{"vocab_size": 8192, "norm": "rmsnorm", "bias": "qkv", "lr_head": 0.00502, "decay_fraction": 1.0}
Each number is 128 + 32 x the weight over the matrix's rms, rounded and kept within 0 to 255. Layers, rows and columns count from 0. Numbers have three digits each.

# o: layer 3 attention output (transposed), 128x256, rms 0.257, rows 7-63,71-127, columns 128-191
# v: layer 3 attention value, 64x256, rms 0.095, rows 8-63, columns 128-191
# gate: layer 3 MLP gate, 384x256, rms 0.177, rows 0-9, columns 128-191
# up: layer 3 MLP up, 384x256, rms 0.184, rows 0-9, columns 128-191
# down: layer 3 MLP down (transposed), 384x256, rms 0.222, rows 0-9, columns 128-191
o7:119112134106135073157194178130123128147116119078122134116141120093143120228113126116111161139117093114144138083127165150117144149138108116117141156126096143088108068114122115132156104119140105
o71:140134097180171218093061114089188139098153183175084118171145109174121186109058153149119157112086151127106139237146127110140159068129157139100128157152106110137118196127128135147094151191100144
v8:131125159102135165143138133135110142128077185140145105082127046114149161204144177119114149164109125184095090089110060108159154096102142133091097148142143143154100124159125170075099100129149117
o8:110139133123107126092106139141136115163122146121197107115072084103181127186114102122102127148105108098124117153151111151081135171129126114126119108120121154088117108136164084152113116085165121
o72:095147128179050108166111125059159127067153147143068135122165196132072124076170112120072112107155151143139107104118138122154195070113123113091149088158166107137143105125093107081137196119090076
v9:094152159154138125166093137139170099164156198151108099083136164170149165120148087127101157100081122077166141086173114126116151125151138061132133108200148195117086152115172055153103151188178177
o9:143151121181158127139151118141138094140155129095128133128137121090084056095101107120130155157122156122187078124127111136167093148102079167158083121130150117153127170131104134182139077041090142
o73:147108107144125163145098107152097110058152084141112058126110096119090124176110169115131113122151127173078127098123153099170139112150184160160097143128140095079099190129088154069085145141168131
v10:116147153160098074108124138123160047137157119083116125164125186091152131101132111142099139062133151127117118106129129143108122148162135147100145077099132139118120144162134194140105122110171125
o10:168128134108147142116140156159110220120133180134159160082101111082137142197145106139103162158090108135128159071112128175171043137164098132159143115162136096125113196125191121106104119150113123
o74:175188150066117141154143071146111061135105161179099113185097169122126092182090149109153126076235108102176105167106086103160163151125150098093062185142170144192141093057052163109094219123099137
v11:064173086214124133110091108132115113108070105123147160095150146118086112127073149112161177171104166073104135106159104150140147159079126166059112168111168119156139131138170130120128088096176129
o11:119129118121106119147125152141121110135178120174111072115109117155091108085190125118105085152149121110138122141133180120125134124112104147207090128145089161072109098099055121108160102169138111
o75:169133143155136171112113116103150128095114185079134126122111152119159162142067080108113136081152080169111165125132124182073162161124135085073151136129146141190096168143140140136151112069063157
v12:129163173150175139114221129122136180106124130136079172142142109107171124180136175101138145160147017087108081110145084150095127122128139090104135129151101077124139149135082161070139105135141126
o12:076115076127110134189102122138118094146145101135111114081096126175184172111101171126107089104125174162128109137159131122168107104110146095139131113115127184069169114152058117152138101118145117
o76:154125139151081101150134194118153140103109100039206124083132110059127096110128123105050096074100133090174133110106175098080116109143064127145123112174115111162054107114226095051127192137063094
v13:052138168140182069116143092190121139057135157136146095132070183132064148122138127145125187087074130152110127173185136128137108208075131163115135130176101160113115095123148141112105143109140185
o13:095134145125098098114084129125155138138136094163130108077102097098147142068143143146134126100104193124101121109154105111103172120140150090117114116103151117098117127137092117106070077196144144
o77:117132173108116122139168097128067129102157209124168102154092121097084127130093107146116128131211061155099112180175096135135103079079105117140110080096095184169125109154148138192060136114137120
v14:161101177106145139072148126123117139065135155118180075163143154083140156140137124100115093148147155147101130150180129072201127095113170215153056102148122154116131124160115191083148092165111160
o14:081107159095142105103112141071102121166157131106096155140135094093123154177113151143170133115097118156172175175135138117124126160141084105168147145107137121129102132159107130192112135175108148
o78:170165067180125104202145142187102140128146110174097158131163184166114127024094138121127087138133199097107105071202058179125191076124171106108159080137152101092122150078140062023116063089134080
v15:091128071161129183108135176098151134141111131165132143185109136106122101160128058156164124078148128155105198139110116164156088121178154105145118124145126167102176104175114184160137176105135200
o15:107153134183139164149190126143105125126113127135146141086098147140093178110134176096113119183153062150160151113109156143111098145131123133132206168159153094089110142134111073120115077127170152
o79:112120135060131133130149065112110110081145119084124106095180105146162130082071060125170124061098166131126086114145107121139112168107147157102066093103160137119142116127121200110128172139181089
v16:197106172134138153196116097143077151178161100084174180146180168138093122125127109143097154146173187131069116089176126099096168152108132197184126147107098140147137110133067094147143169155065131
o16:089122063116120147126109130112130148136098065118150154137119100107141194150128151120083101078095111237124149126134122114161164101101148126092103121135129164079106133135212175084096148101129135
o80:136108118103129148156151117130114208090071174150146077102193137089093046109117090085165159114105102115132122128139117111148158161161114096162150106061125118107098102119153089178143171159117136
v17:144174168151144155144119179131081113207089174134155146131141071080078106117153114150147120146123128080149110170093109149126119115125179157149172116122112179111090071146160182118222089091111063
o17:153099139147134110140118122164165137155160060141113123157201116157195082087134126144127143110218117121097155070161111143073124150144138087131125137142109104150086137122085163096099136162129130
o81:080117144076097079085144139126111110127080114174169128158119156096102179140142186124108123154054144154154145148060190126196107125136131155111155129140181151224142136108165104128146065171110097
v18:147104136158178157120092181119145158100110112137178172144131070175146090123169107111109128180106193107218129089151159157106097139118127171097105113147114103082161105114133172128195119141098101
o18:121185056169114120138132101148117098122160134139102146132166151131144123123094087140121105120125108123116102139105175105118142089082097111143131121115158169175085103160034154104154170129175179
o82:109052155131195109117148148125156164089123112120129081176154165113086163196090183116161170086117134151109140119117067130155134130143155154089162043160109096087176151098145115131070048140120139
v19:126115160173140136088104082139114078108137085139129071118179172128086096152174181175133114152132112123123088164125097180128086129105186099136139169192112123192142095097120144141126153110142100
o19:153109143142140165174126198132190179128059163131104163093150098108080136143111116146134107127103105081149144133159137137173134095099167122104082094125084122143126163157153155112128168159103133
o83:065126139112151126143125094159134103171145146114143088135046104132212197110140084151120147110144136175134089105087140094074167147128082186175168036093194129107150110121128122125100139058169071
v20:049131124083197091111113149146104046133125103108145128129122117174148080094096162119138155109164116073186150090198080093137124197073145107056139147076159117126115172062146148104147138084163122
o20:129133151137137088208137130128124127149139116149148105158078150133085082185095125115101150096085136108131102131144118073119125171111171126082096138119137095069114105103154098167114146129148085
o84:120100153152019070103115121141126067043099142094118104164182060100154162132141132142119073152188061148091143145134195124160132104132124091084125125147150194168161143164072123128130121166103193
v21:088189093137125141160163155068131137144080109164148095143192190132106180128090111133141074158095106116133166085154203154189174159141130122162142113141106137165140173194137083143045129116113130
o21:166177161112157124119139098128135100163122117190114117083098158171122104056182133200129104099141149201091158113119167163070151102128079192110168208144162080137131087141172153104110122113071115
o85:133109121146141098107115117123078144125149181111205122123096090084107069087113108042102052112106116064200110152132067107158082132156098116180142097102124171107174110136103167125102127136210157
v22:100169107118075119062106123100091099120130163128145138111140179144076075156134126051147147179097072123121088098117072072166151117129113059104129092160135163138181222165112120085157109134160123
o22:163137139074163085154101103103120120142157116167162123113120111221128162134177094111188073113137141151116146120112104162116175066135150102174101158136155122067111093128121129189153122118139093
o86:068145179114099142110156111107156126097118127157179081184149142151125127125102139126131045135186144069109105164119145140118121181154121178092179083170151102093128128087124106144099107140091119
v23:146105139146126063056137072155159131111099085193080209150089080094107132087133169097121122134138125160113135103122127164125170158112123131143112113145063145121141139140127141151100159137117095
o23:147165129125143090169088131101098145090146137109158128141161117176058106173105113185127164139158146144202122066183112197142136154150155121137151148130127148110096169145062062116140141057160139
o87:139101147155094127116185120150154075160143135126129145124115131053166101131196140100183099171077113070066146194133133087106121078120132144124065126066085109104161171110127195157106115158131162
v24:142129144125095160167108157168094068032094138116114107085085094153110151137199129173102032107109097120125134145142154136065104101121172085166126100151131142147108135144138178131162121112095168
o24:115150144138122097135136159077148128170114151137117150175134164125184092102116136107086122155125127138083053105102147132101140141136128171140147154139108151155095168068088094082143043116125140
o88:145112142101150147099166125152150167134113111152141099169058039156094116129124104095224166078120161121130123137165150172119112128144127161060051109133145048135110140168165151095126191131182130
v25:153174023201123050122118075099121102169202191159145124139122110158021084073051133099108106126047173180122094158135106082094155126139165188130129114154128110112147097104127121119133115151127155
o25:118113130131179143119133146187126092075165099158103120091141138114145078168127130196082124132111147154082144117136120131125191148144116104135136165126149135137098154082091147143137166075110125
o89:194100102089138123088152121094087156138105179105151161158056112126124136150119172155180151108080131046159099083072106177103083131127148090083178114089074135196189105199156103125145080112152117
v26:206111170165161152096095133104088105105139093073164204125161125115078161105179142163133185151145124102155172161171135109161167092115148146092079130149148099121127149122191163142087162138100084
o26:173103099194164143187157097107095167114127153113122105106158148156147137138118086124082082113086111087143135128107125166083125129127169119138155122126074128126157130148183122104143121127122118
o90:118097093116049143099111138156165097123110075090090142130113111050124162152112112144165195145168147168133081082095117160145142104121159084067058122143147085158135129098068102108129136140177177
v27:117117129167099126122105147112150135116111145149088133140092095157106140090171139170074079143087221108112108161185115084139180122143112133156071147129136133110137121180122126127084104193182114
o27:135112173111152122173103194147106112110169161155124069178166188098149111163116134125150112125101102127104137076135157128155135133145121105169098104121154100136130133114088131094151189114064121
o91:132152102163111126121163022160150108138099184177096099077170113160090110169153161141087163137152094129148154148170065072112094096106144135122130122107086173120153130095168081171110109166111158
v28:121207180189118113128124095111121118109079107125140070058120128053163140128128126102107091136185112111167124079121156125117118142125101129133124124182096142089173085148119095162129167195180144
o28:141145133106134169086148099089151083158100166167131160117154128138090093082138094177147155068093152146096148133124081113140139143164153117080061109145118144153162159146112109171133111128104166
o92:071120120130099126187125145202160097133203155137143118088089115129146142147176157117146118150152128173099088130120142141115112141119112145167103165140117110151109088135190155096092141162138168
v29:105125139138132120133118125183102109158172079064102136141129138111141129100127082146137186137124127147126139136130126111091125098155166162095124159077132120097075177149142099106203098055165106
o29:109108115152086127179153143079129118069098116130123116086136108134078146126127135130070161164091129126151124111109107166138127126129135136153122110140103105131082149155174163104116134117100150
o93:146171135100163137115155111164126123102161121095118157135133141145215104110106148176182094145169167069133103166132130107111120167101075107112162194157163185186193135107134094128177106167160119
v30:163131144070087126159155122110098059112136160147087167169128123132148069113124097167101142111076079196073128125114091139191181055122163138109091141139127110088144119160152127065176046145119184
o30:127150156166139085101133143073143119091109165140163110108150138135115161111086177136149136155200175148106117137129119098112137104106068132117135162095120206155152139115119135138123107158169133
o94:123126161063163074119085070156121105149140133157118159134116105112086090184120151146118130098110095084166109136147173179140118124176152197098100058153129109110150086122113151112113083108122156
v31:108071172148219162095096116136122115136082091171118110205141090151104115160170118097154173164109103100104154180136106192145154129124105180167128145140128135145131123095090143129078104094082104
o31:169119071161168149141123150131132141121153133103166095136148134169110121202157107124166083189157101133095148121122122089156124125146142121089109076129120086141099141096183160159163185083114096
o95:126092174126128159113105091132134148196099171128136140169152230065157134041099199114121181100080179129121106091172166148124048088081092109121194104118150154079145141140150114116091145140097136
v32:114176171097152062138104124079088118153116122132119112130097113128165097071150095153165104191152165136086173129172115106157073131179161141082140161092163075171165075081147156098131198102100128
o32:133101135126133122132119152116128148137091112102158191140133165086061118140133096091143144161140103081137123094122118141152133136136122109154075132108124120120116160088090106081097078146086117
o96:181135205126143082150153111143186129084119133080114113187129098178137149081162196157096131054176182164109155135123177138096190151087113174093197181154094146097150073084201114185135147111142093
v33:172148085122138162165142110128101168143128124131099101167154154118039058126129100099133094086143184150103160106142154074119194171114194117170050128122100173182099142133178143105109117139150110
o33:079138138156143126129111107094155104086149164146146203106124070140138163162106116081103141175170087120105179135133146180102134119141101118105103103108117073112126090158129111145173124133114113
o97:177085108125139137095120139136106138077117090095092069090167098147120055126135166141150114124084129114178094123164155070114061090084151150092127138142108168109121167090105129147049150112139090
v34:116146104182144077156147115137066158141110117100111181147088102090163108107115087205164148080199121149124098153106110076156151143163073091160131087130111192164105131159067133122086102130071103
o34:081091112091083145163089128167141106107089153121150113135147108147146121143160188082156132145080151099095096064135100085156105119168205147147072083150085107122149183133071133145126154118149179
o98:195086113165159124138197127083131102173208114080049135116141148130112075185070128076076096153112108060211144171129111122149102162130159112129171149143160138181122100130105071076136155087090161
v35:127145111130132091147112083081119149097151156115201135162106072107113133109088093136110115117140166083165080087109067145157122189115144075075082108163117146112114199148112081105154119077112157
o35:100149117225101080113148148118087154130170119096094141113115111107098098075139130160118096133109130136103111113110123116154116087136106164166134193123130138169121143115142102166106147141082112
o99:202170066054133183118180151084157046109117130168148102136144127167092188162160144098118160080191127179106132107201163137143169163133075163087117083133138075096141171110136201095115111054116128
v36:108135071189117093151105142135142157168166124161156146032131148141153131146176097051131154033119151108130058123118149146183128075110117081132077181089121090091141139079164161128120073122143087
o36:148086126146140110096103098132187092124141150101099118163116167128115118181147135212117110109104160088136155106179109153155116119143160157091126087066119121162093154159116076136159153127120141
o100:072124128126164149086193190132120170134113108100134152199136078113102120094075146151116154144154108190148148117121152121107117153145105165087106081109163150177163146165153205179179115090162149
v37:113127123115094124129152146150155139134078131139155121131128127117132153100113180114099100140144091157179167128081068122138155128204161174171127122142115108140123169110077136127105101185113088
o37:139100074158123119138162123144133089143113155152109133077148084135127136182106107114066123082126119131128092120075176137146184149097093058099163070116105105131146078208127147108099147100103172
o101:172226166101135166141166119104169099153157117151163102175083175138154137080151159204120098140084115164118134156152068126111106137151207189153137148162144137126151137103146121128104142175164089
v38:108183186069148123133139120097101106170075157112089130151139180112155169122089098149182182170168129143142095158097114130085152124118148121168110150123142086125105124200055170175180132104155137
o38:086072166111141116103119149163106124115103131139118147131157086122145114142161153113135117107139124099138156112139163117145137132090156130114116122117199174124129149093169133138172137178097088
o102:124135074177161171194055111155081150163120092124144106145123128118145160152124089094163113122174132150114163157139115098141112093140092113149178164130031091145144128161116115150100102132126156
v39:148154157151131142089109120116137180099169135122142145128190062161168153123183117137127087076105142132138112142098112133079144129141104144169166103119091173106073116149124100057114121111151117
o39:149171144161141110088140081090112139172131152069140080140124082141117145091117153076157138152145185130148145190119131176117136119177121114157094173105126112117163088101087136136092086130098143
o103:182108097091202096158104127149162122149114165168080111093163194093126097070094139123118087104124081106117115095086144033123116070095134148132160135176118135170093173152167140140127131101108152
v40:123139124057177143097126114134110055151164142088105072142224095147094142172107062148148113136139137128199090106130101169129161111191097147098122119103127085053143141115194088148162102138218096
o40:183126094152151077090133141083092140105093131115119160129097100146144136179135126144091137190136189101189103178152176146139129131120146152148076138104105118113126126153162154094096113131090108
o104:145110107108130151152096139207202070175171110100179153088089136047110119076147126101170128188115086105095104114105163132147151141109117075130196152180123089149150095141049155063110113085172155
v41:178090194111151100132130133100114172116129177115077093099110085105126151130132081115100177135098178193148151089119106060119111123111131151108163156094150113153171090174048116120123100074136138
o41:092134113153095168112125127161180109082096099096144155141123109041092163165146143079133119096108131108117131122137119141146147152106119080068094122087079142086151126153161087129164132117158107
o105:144111082102209106126095105115110145208187091175079161093127176183130113111107174150084201099115132108140114161153120128096160184069124091168113143164116122207052103086115123137091124154129123
v42:146173128196135075171140182135245170209132112115134146106130103121085161101112158147070115078124159092116107095127107150143168134110162147095133148154129107131171120135153112128121149102181132
o42:162153092123189124156147067128105131111163203152093121139176154127161095210055106189154134166160129141178150071100142128148145091166131088178082055166130090148098145223095127141146110095168125
o106:062147087155093161110120147084154160134115074134211159141116133161111174148136186089068170130133178132116102177073147160152090136146123194089115144105151204180168144098145092186158120152064131
v43:124100091152103127097073161097187149151133096111095138071096080161163140084136144148148136134155084128193103113137160135100148164210137162147107182102116165105186123095072128145151208135148154
o43:129100081104130185099162117114158164157142082143180126181151115123108135107135065081100088145117151214108198134095112071154113147117125071164152119170123099117146178112099098136097065156105128
o107:104141117196147101126122093154045106060175170094080141079170162020078116183158167152117125112121158042107102114148132160091159181169104117067089171069175132146124081172139157164119162197130120
v44:161116117142156105048118124146120137053113123093135044118150170087090155159159076179116135125105088112123115143091126130170219159162151118179193159104084145105146172161106128095094152214193105
o44:178133097095075192101137139168141128034140120146151106111132114146094144150140108085167107096126192160134153138130145145118127105144108088082134141134120120160126154150130143161150111115130114
o108:109168143139178110170165125168092100168100192114084164100109095100126148085113107107093156114103110109097128053166079185127159101094193174148104156135100139103156108141141082058142129086039151
v45:159147156065125115159085179092104124147105130114155096109061126116111149135116115125115127082085113106179133095117148099108076149122069200109105089173186138127136120105129121150145093117115094
o45:122113082122139171148138103159143101170114110148182119110103131082105120117141118126120140148156125142117114095210136105185136117153115152058155084048177168171171142172106126099121199102193176
o109:106101215075119097144104156107121094111163192142099208170144136170157131153146157102116095102099158191122095170177168166174153156092109054133129198148140096076104128144093126137103062162174115
v46:146108078148155100100193081155179172151059174160090106072146171122137133100190145130148150117092146110141166130038141155095111116127144108122147100099097082115123093208151033127123112143166113
o46:142148101080151122131138105050138114133105108103208094167208068118137127070122159149116135144123157129115139140145128153172146122163122147159133135165111085111129138136097188068095078121071106
o110:124149178148110036120076135186125169167190145160078181083089129161099167058105111136145116118146101174142164094156100155092159097149102138159152133114169188141162141163110107142152140084170111
v47:106117142135102139156120151106150137123122175103147089108150162066150155143146107113152183079131140189129156148101141126115140070089160113086127127110116122118118127153137126117095137156117157
o47:126115138087141126101140142122131121136128170128147151189127174134125110181108129186198113150138121131160106145119071190191212126149111049149101128136139157069132120167081174152170087123137063
o111:136190156093135117176145087155095144066153078128211100114119087104058104111168139091090077141152133087158172144119159096067102153135163137099119093171123097201150140139120112141119157154133081
v48:105158109130142176110137122119173082163123137099084097069117118085064159137160150128146162158171134108128120133112162111095174145160126126136139156150122086116121143084099135112116172103130114
o48:160138112093105102062201113081155132106138089125191146070158119128119102172195178100176149143133072125152124146182179123128152119129079165152130089161114145155099087108155143135104107149133177
o112:118109181177100134164118136157102079166126167086184112186121132122128118141095160071125126121095128165074135121115101093149047094154117108132081193139170141173171158136150131137086157121173090
v49:164146103129137123123079137154162135130120114176126167110144144154162125159137121098151131132055073123169123088116132180167159099133075099186168117108121118119164130123132140130133160115124087
o49:124130116069143119151095085087145111121156127101140144171128179144190219051097126128177135123144133119086116096138129122191175133099150137130133098115163141110117141155118140122127143177092104
o113:085080133138144092127174107104145116135141089111124129040128140113091060055164071102095133134117091148082161173102139156125128160137112051157108131134120113102151133104197186145138155139171124
v50:150158143092146110099093171153129141133156093101150097114152117221145123145124115143174158081142133109070101145102083074175173121139121178053112142111162138135155132148154110087100124122074109
o50:138089097132115131093084124142125167132131148101228134148193137118077105142111129113118139119147206151150107138168120117089124132165088103127075110143109112092110130067088154107139100133187119
o114:098156089159171149116180220123124146093097104109124131129116099096101102106124061144138070123104094051136126138118139153179159119164171152157156107121136082121080108161147101129140164095070140
v51:176109068183115163069120175090064107149051204117123166095147091072052124059112125155144115103108109097117175117151131031100080113177162120101118096158115084079188089119075121144146054104129116
o51:077149076139128103173124050087156098099127086102127084144129168137147160143141161139180086139134154110083134154130104177111119122090159158187136121128154172140126102116171105154131130114109150
o115:172070210097085120112144151136171182190074151126106125159094092146157136149108072095122205093074110140132129111111134101142135167116178096070097136151087113216166135119161145104117143149153157
v52:100150172116164115123114145097166107115133185123120140134119094144084127121135096179103160157188080153108129122106121100096100108140138103182076150113181039167133180124093130147133137149110114
o52:134147161177099066130156162070107100084093106128090160083113125141096116106091099128131177165085171068131127124115161123109147166099111200149162159112054145146188099129184118143058110176119117
o116:120131151091124170114123139102132159139100115096129123139109150104137143106137162125079132105112119197103125138117160119129164121134094095148152091110185166123112147202085152073106113187100162
v53:140113168131125121177098135097193134145099123121139097167087105172128122187082136198124121131138140150137111176136134102144169141141110079149104120017152179080152144068132159108141105134162162
o53:117152156118141100139094106166101080181086116075157155112135175096120131091190115083129120153173120127147127083190155106148050139099123143108162151108155094073158155152090125134108130127123136
o117:068167129145147120134110191070086137100189128165125099144124081102080173251090133167193166111106140103134117144084111144107137146148107096129150086114145164083119142088159114124096134141140175
v54:187114140096152160152139144137128171083195121196102094134128162088131100140136146156129155131078128135193145163123012120110137165130126145130072175171190165139131152131152139109111137163098150
o54:130140175150132135154097186107155123121144109075144139141150170109126142178136165114131124154108104090091160106115130086133156165167123121111129066095082141172167108099091184123137176128092171
o118:110091077147112093125159058149136074113136126127101127161146058134127152107101097142091113063128144131158074129159152107111106048124140157145107199124128099122076125178175131127128134071186064
v55:162109102121083183080172128181099154173188115100142139097135138123110116099091101168082094116138101179091150103155169151134164172093168183132069085102136160133140097161134156098133186139161115
o55:096098139129160100147149097150120135088136094116168074133119171188164126087140160088162176144135150102151134140124147125066159081116099077115123109134133131097098079146151167135174091199104118
o119:085116141114104130152081117123130123141111163133132154109136074121121125154120081141107111128121094095100104116153149131176144134185193166078182102063126141110093172039100089089077088093154126
v56:103065192162105068160108117156175089136170188088128169126171154109074118172133090116161078153083104106114127159060161101103183128127129146075158116116140196140174109112153209125062145141121153
o56:175086096092113172139080148122143111129126081206144112110142123132146138099188144141045130132120102111142133096129114129065141145113090103141094179147123166151116140110114138109170110112128146
o120:072177150137133145089142113133097137095101082042145182130161120157107140179132129142178160104149143127129125188043103117192151107072126101055096111111156044124145129115121148091140106156138094
v57:109151136087126154152142084097150071118162160148140134101150136165129102095107139111127098142140111105179090155145146105121134155090160039083160200138112173163097141099145107105136059100160118
o57:081152118141141163104149168100117148117183100133083096105153112169131144133108145091135151126159089159161149149124098139169111112147089093088143098132119132116133151159104131132134154133162116
o121:198203150145113130103116134148160135128051172114105185199042125155129150110189158191137106111160171134127147130147170140106177162131154166164154103093198087114190136145128144116153132166093152
v58:095058157111131135078137103155101109121056128136111105111162138113082116068154193145117140170151140198174135150155130163092113135122175116143084110131134141093137076159040066186129124146099167
o58:126112143184091096176079162096125115078125106127138079138091117055156110131128113150109136159111116039145103141155117067103182120078125096122104108094074095136150173103143120167100122123174127
o122:181116119135203124100100086207116119201117142144046153134157140206119110075195065107123135124150110181073125133082158203098121142127105139107177132141153136125159101142135140112106111181114139
v59:100148042132179161094152082117165116105123133133126128133130096134078097120082128175113130140133136156108181139177171145122073108151083139176050129126135152101091138155110123123114093165168102
o59:159127220151152110155098157105102074137148058105150111093131162153114065228159118148131107161164128061095107169155154114075098107111150111118185147108132111150162114110090130127084140189054132
o123:120077070086108153102154100173121159166110212123104157135128137175166147112048128180129109121118194126169043098110106159159167137114133144129135098138097134128164194160151121199169129118163121
v60:118063168091095130128148221106081141132146162102083136113082164111112147108098144092131154136095164072139120145122120137155139136105114112098046168090069097090069124132142091150123097154115164
o60:163118149088096080156153147119146081144108175135131082130103136167101144088125132092127190134163145146137130096081125125115139107098143153167097180146144168087206106107124161142116110098129118
o124:130114126170151126076145063149148115064067121196080166160112064176161165190144124161160094186127119142100140087155168154133108101193201065109210024161135115196081158135143176128117143099123193
v61:099167132137069168142142150128115149083147112125107149159134141136156089104095215163161118112163109163137133069158158093083104136170122132174112078091153091130206143091104097083106134110180147
o61:154089125110124100125108103133116102163106165152076123080160112091130113146173143115168195166161107085127181136155111136134111121164164123132107187071138120148100172143151109146150128133106116
o125:113069084110071133118093106133170105117133068092190101111106146191137128185127126059099118175141135089139101086130154113100118142128129153065127115194174141106114123125133089160101107152137121
v62:114079153139160105133147203054147091179125116193156117155181103100114140095107118144119125077161118169098124119139122105070161142138097111120115128107174104155114188100177114183129080104061150
o62:131079118143072127098125177172195171100094094088105158118102180117120112103120117086095125087127126120083096149142143081136106120118140154114149124146145134144179120119163157147101131149171130
o126:115148098109123135101198117116115152246101130132179068111120108166117154158150071118130076112135125101144152072145141105138171148070148105117152127153130066089207135160038124105118131046065139
v63:134090158105150165148128116154129081098129112124179100172121109093094121098182133164162162146099077090135152126142192152068100100135152156113095134114110156113172171133072099137146167131113083
o63:180179107131144121107090176072178126123124099129139159124115158070175125072115139144104090133095118159123107140132095121166097163131138071114112095203124182103134108178173163157100101122141159
o127:191140165102177120136157093172078159158139147110151075099140102200084153051160146106104137167116134114109110131150185113130150144087103130145139178081133115138128144070120119109116179162120158
gate0:055140140054212097115147122127110116097165082084139136161116143131132114101119173097120175191184164080123106122147157135216144121127150129138161125145165125126162080175140172130141095166120115
up0:088115120149104087162134137150173145154176165154090124133118064146160132162128144154196114114089090160184115106166114132097080141163106125152109104117139111131179137150154159131111081109090122
down0:119152120086109170125045155115182118142162144185113141117145122134087092151128085111163198141142098114165129147110165130115137102091094121096112148112095166142107160191218138122132090124093150
gate1:175113107139128111144119137148158089116131105113147096183127076115108145077131158195098075154120133133147212149128149184119083133125161114156101152136119199167162185107108182128054100113145181
up1:172082104115176143090135082080124131115134108163179105091111193172131105145076140150140181141131048099111073111078130122172082136142191126153077088074094106128144111120110108125082160128118064
down1:095159159123157177103102084166138160089165143113122082138161153137095075088133090157105103157081152119147118134128166127144110065145118062126171125109089105183157113147137174095149097187135108
gate2:150191188117146127107132109120124120136126098170137162103144142169171060099164167105162165131172153119135158107149088145147150100139109107139100090157144126153138173106088211152172127153082177
up2:126101107158163171084122131154127090107110112157118130166115109104132145158154170115166175168107121143133119085132113100151077124154112128167167130119182195095166133118183155116086165049213134
down2:141120095181131151158151092161116120168102129127131177126100091066053141073084156158113100126160142155164106082127100130100133070146100151114140149150121159084207137148123144150129149110145120
gate3:124192125158149123116053110089129113155093174146121148075085108169139119154071124114084155082118114125113127140133107092053184106162127104126109108128135119109160160180137189149104174108108116
up3:150182094134102116132139164128069108123107095070121046112171132105157086114149089100059101137152081100185160093128136189104108118150165142087074102091164121135107131135161053204134131122098096
down3:128225131147151129134130155137109110128072167069085160138157156142112121172141113143127117064100102197168173143148111115145128112123128135100100149159107118112086114112143151155078022135124108
gate4:110128067154181110118115142119085125156171072147137129116140111124130095156139127056170112172140129075138141114134176087176146084104112112089150118109095141163109156139103139148121149166125139
up4:095163101124167113159124100190105089104135080136076134087154135096057126140142129111121145083137117162108144118142074135145106095139139112179127137154093138183069123105172152044130105116155183
down4:081118193107077175136126160143101087117152185154103174135074158080114176126126087135160113125147139135123108200123081110189137114162102127150127110107122136096197134102071167111099130137141128
gate5:184133148101147160105128107122060157173180130157204145124117150163138128104133118113149136075083154101098115143144095170147051098125131128118139133162154086187056184087057161135075133147103097
up5:109122119156117193115094109128159090130101169143153142119137133103084151156128171119127177106115088163144123050152115101104146143127128138169148142134173124185090130151097057094166143127121151
down5:102113084097117144111108147076132107103197141139143122117144162168142108133134125120140157176096062110090128157138122128156142134148188053170157126139121135149147135167153151051155107116149151
gate6:123118116142192143122111119112104123111152119123079122178159114152122092095135127122202097119144156125145141141190152102138116130123087122091114166103100102129111164128122123163114160163130070
up6:159110155105126176134060095169147130156135090119126116113131165170155155075120132053114122213117161079170119155093120087150121085108153170154127110118111147141105176102131102121136146089150126
down6:127160162089099121090132127137157143120159081132170169171173141146078111183131158159096170206152139133181124120100146168140153107103144101089125184155145132149119076090120106111117125171114183
gate7:118185149141048101100117129123111100075142183125118082172106119115078122143101086149080074088115140159076131167130090189092159177131213155127116126119087126114155075117124140127101171139084174
up7:119072087059122152132102114052166115134127136183188130081158116131072171067090139147158171155163065163147148116135053128126091153174138169145157123164149107150158172101096080120151119141134119
down7:084128142156101121097086109084124104085092105163130065110129074109155154132097101124192094185172168155136167148107155077167075141190230079131139076163131116136164122074143136038118163144140150
gate8:132128121094140113147139103106086111136151156159086147125133114150172142092153175139136166174093087155098113135125120167090160104141094124149197154083069157093120197151155168136101119123167091
up8:145044115105103165108156061141112081209134113123082123121070186157164113144140105151134127096153070071107143184087109101109093102140082129158047079114039121100136147104190173158135086092148091
down8:090123137148129132119150165121135044183148090126164178088091122102154139074146104151131148122128190177122131107147075117111098084115139124120147128182159133135119102120132100166137043108128179
gate9:161125132180084112141161105189102172185127126104106146115105063155149144110114215156135102081154136099147092128212181124114179112097153041082154154076127089109129138151105152128119078125098152
up9:165152147067102127156160142106126171147185106176127105211123102135162110195135096140117204063158113061102094135105099119163120161132104135057122105070146115215138133103149171118093194181159103
down9:123114130053110135177111077123161110156119113078131116130101131152143118114143106133144172135220094102136084116097105118149133043088178121046080092136125131139134103102131129142122119184094111